config.yaml
qk_norm: false
init_std_qkv: 0.0471
init_std_o: 0.0118
seq_len: 2048
steps: 6684
Each number is 50 + 12 x the weight over its row's rms, rounded and kept within 0 to 99. Layers, rows and columns count from 0. The size before them is the row's rms in percent of the matrix's.

# down: layer 5 MLP down (transposed), 1024x256, rms 0.0648, rows 761-771, columns 64-127
# up: layer 5 MLP up, 1024x256, rms 0.0639, rows 762-771, columns 64-127
down761 081:45 57 50 55 49 57 59 28 46 44 51 39 30 55 26 52 45 66 71 51 55 30 75 48 53 53 45 67 50 52 41 60 53 54 52 55 54 58 51 64 42 72 33 59 46 46 56 58 50 52 52 65 36 46 56 41 50 78 65 49 62 45 66 64
up762 100:55 54 24 44 41 55 34 47 38 46 55 47 61 54 47 55 42 39 44 52 67 61 45 38 25 29 43 34 73 58 57 28 56 67 41 65 34 35 56 44 43 53 41 54 65 67 47 42 42 59 39 38 30 65 50 41 77 39 30 42 33 32 27 54
down762 100:56 36 56 50 63 46 57 43 32 61 67 44 61 46 48 35 71 45 58 47 54 72 27 52 51 57 47 43 52 57 48 59 71 44 47 37 43 57 57 48 56 53 71 47 44 48 57 53 36 44 48 35 54 49 48 42 47 39 00 23 40 48 63 54
up763 107:59 56 34 23 44 67 49 43 50 34 60 28 64 56 73 63 46 59 38 51 65 40 65 38 69 28 33 64 49 42 70 28 41 41 75 33 40 53 36 52 50 56 62 58 39 69 73 38 59 42 40 48 59 50 43 54 46 51 63 25 45 54 55 36
down763 110:58 38 35 53 69 57 36 54 40 41 55 29 53 57 39 44 55 52 36 51 42 50 45 38 35 61 44 36 45 22 58 46 59 48 75 47 36 45 27 47 37 31 66 44 52 49 35 52 64 63 48 47 41 50 43 54 30 63 42 31 63 51 41 40
up764 103:57 81 51 51 55 38 56 53 61 43 48 70 65 59 52 34 41 64 56 27 58 47 39 49 69 46 57 46 63 38 51 39 47 44 55 61 30 36 63 54 67 45 73 46 35 36 69 53 47 70 68 67 30 54 57 40 49 46 60 46 33 35 46 71
down764 100:54 43 37 46 56 45 51 65 80 47 55 49 54 49 27 53 55 59 59 77 43 58 72 57 25 69 28 47 37 63 47 56 55 62 41 50 47 45 48 61 34 57 42 55 62 62 34 40 39 35 27 38 46 41 51 49 48 51 59 67 67 48 44 56
up765 105:37 54 43 45 44 43 37 70 51 41 61 39 53 52 34 48 51 56 55 51 32 41 55 45 31 42 51 64 42 53 46 57 59 42 52 55 54 58 61 54 50 45 48 45 41 37 55 61 60 47 47 81 48 47 27 41 59 55 59 64 53 28 52 68
down765 107:66 57 61 61 67 59 59 63 50 52 45 32 23 54 39 46 52 56 65 36 57 46 37 44 36 43 32 64 63 46 71 36 41 69 37 30 37 47 57 42 41 50 45 61 39 51 73 46 52 24 48 92 52 31 45 66 44 50 44 36 38 51 52 40
up766 082:52 69 57 74 66 33 34 69 51 53 61 47 57 48 70 69 62 56 41 43 54 25 50 47 38 45 61 53 50 43 49 45 59 48 39 54 38 40 46 58 21 48 41 61 53 50 75 51 53 56 25 71 66 55 50 42 54 58 45 53 25 69 41 57
down766 083:45 29 48 62 58 54 57 51 40 51 42 53 58 61 49 44 41 41 45 45 24 40 40 73 59 46 43 26 43 74 52 14 59 55 49 53 31 53 49 50 33 54 62 58 55 55 44 44 39 55 53 65 49 30 65 36 62 64 41 55 57 50 44 63
up767 110:60 51 65 27 39 48 43 57 35 37 65 33 44 33 46 48 21 55 43 41 60 67 71 62 48 53 45 36 51 68 45 56 53 34 31 51 45 58 42 61 51 49 41 54 65 73 59 52 36 45 47 47 41 55 49 69 46 58 68 47 46 39 70 71
down767 115:49 57 38 65 49 38 50 28 45 37 50 52 46 51 62 65 55 58 39 32 38 42 53 32 55 28 43 44 53 61 43 37 43 66 53 56 46 26 51 53 56 67 63 33 42 51 59 38 40 44 68 67 81 67 55 40 72 57 36 54 60 48 47 54
up768 113:39 53 42 61 26 52 65 45 45 42 50 29 57 39 53 37 42 65 44 44 52 58 62 57 48 36 44 46 53 27 51 55 50 24 31 59 55 43 28 56 37 46 61 57 68 59 82 27 59 78 25 56 33 54 57 56 74 69 44 59 55 50 47 57
down768 118:46 42 58 48 69 62 71 51 41 22 46 55 51 59 62 46 52 53 38 45 53 46 60 35 39 40 66 45 23 48 25 45 40 61 68 52 66 32 39 55 48 64 52 43 60 44 69 42 56 42 62 58 78 54 47 58 48 58 41 27 45 43 50 52
up769 092:41 38 56 36 40 47 37 59 48 49 56 51 64 44 55 53 68 51 51 63 46 66 44 33 42 32 66 34 52 72 35 34 66 26 32 50 35 39 50 53 64 61 39 51 53 48 61 68 46 47 54 56 65 49 51 56 51 42 54 47 51 70 35 65
down769 096:56 58 52 56 58 61 58 46 33 60 71 37 30 64 39 50 48 52 64 62 46 29 50 52 62 67 53 74 37 39 73 47 59 66 51 70 72 68 40 54 26 44 55 74 40 36 72 43 44 39 42 57 43 47 52 59 44 62 58 46 68 48 65 49
up770 116:42 24 51 54 26 72 37 51 49 26 44 50 44 71 42 69 52 49 50 63 50 43 56 61 23 53 55 58 50 47 64 27 75 48 45 41 45 37 47 48 43 37 25 50 47 53 44 46 61 48 50 45 65 63 29 38 54 44 39 49 32 50 31 45
down770 107:55 46 61 43 54 61 70 67 58 46 51 46 45 62 49 35 62 47 54 32 40 49 38 39 43 61 57 45 59 52 47 54 41 32 54 28 45 62 63 49 51 35 65 49 52 43 35 51 26 41 41 27 66 34 48 50 49 38 37 65 39 68 65 45
up771 112:40 52 48 55 30 94 52 58 52 48 64 37 47 52 49 59 49 64 80 72 65 31 58 58 61 22 54 57 46 67 78 58 55 38 41 51 50 48 36 46 39 26 51 40 52 52 49 41 42 24 56 56 48 67 47 61 32 44 48 26 71 55 58 62
down771 113:63 65 37 40 57 55 49 44 43 57 52 32 47 52 54 49 43 55 48 41 48 40 59 67 51 42 58 44 56 44 42 48 51 42 60 44 46 63 63 42 40 51 46 58 47 65 23 51 69 54 59 46 46 40 62 58 49 61 51 51 49 45 31 26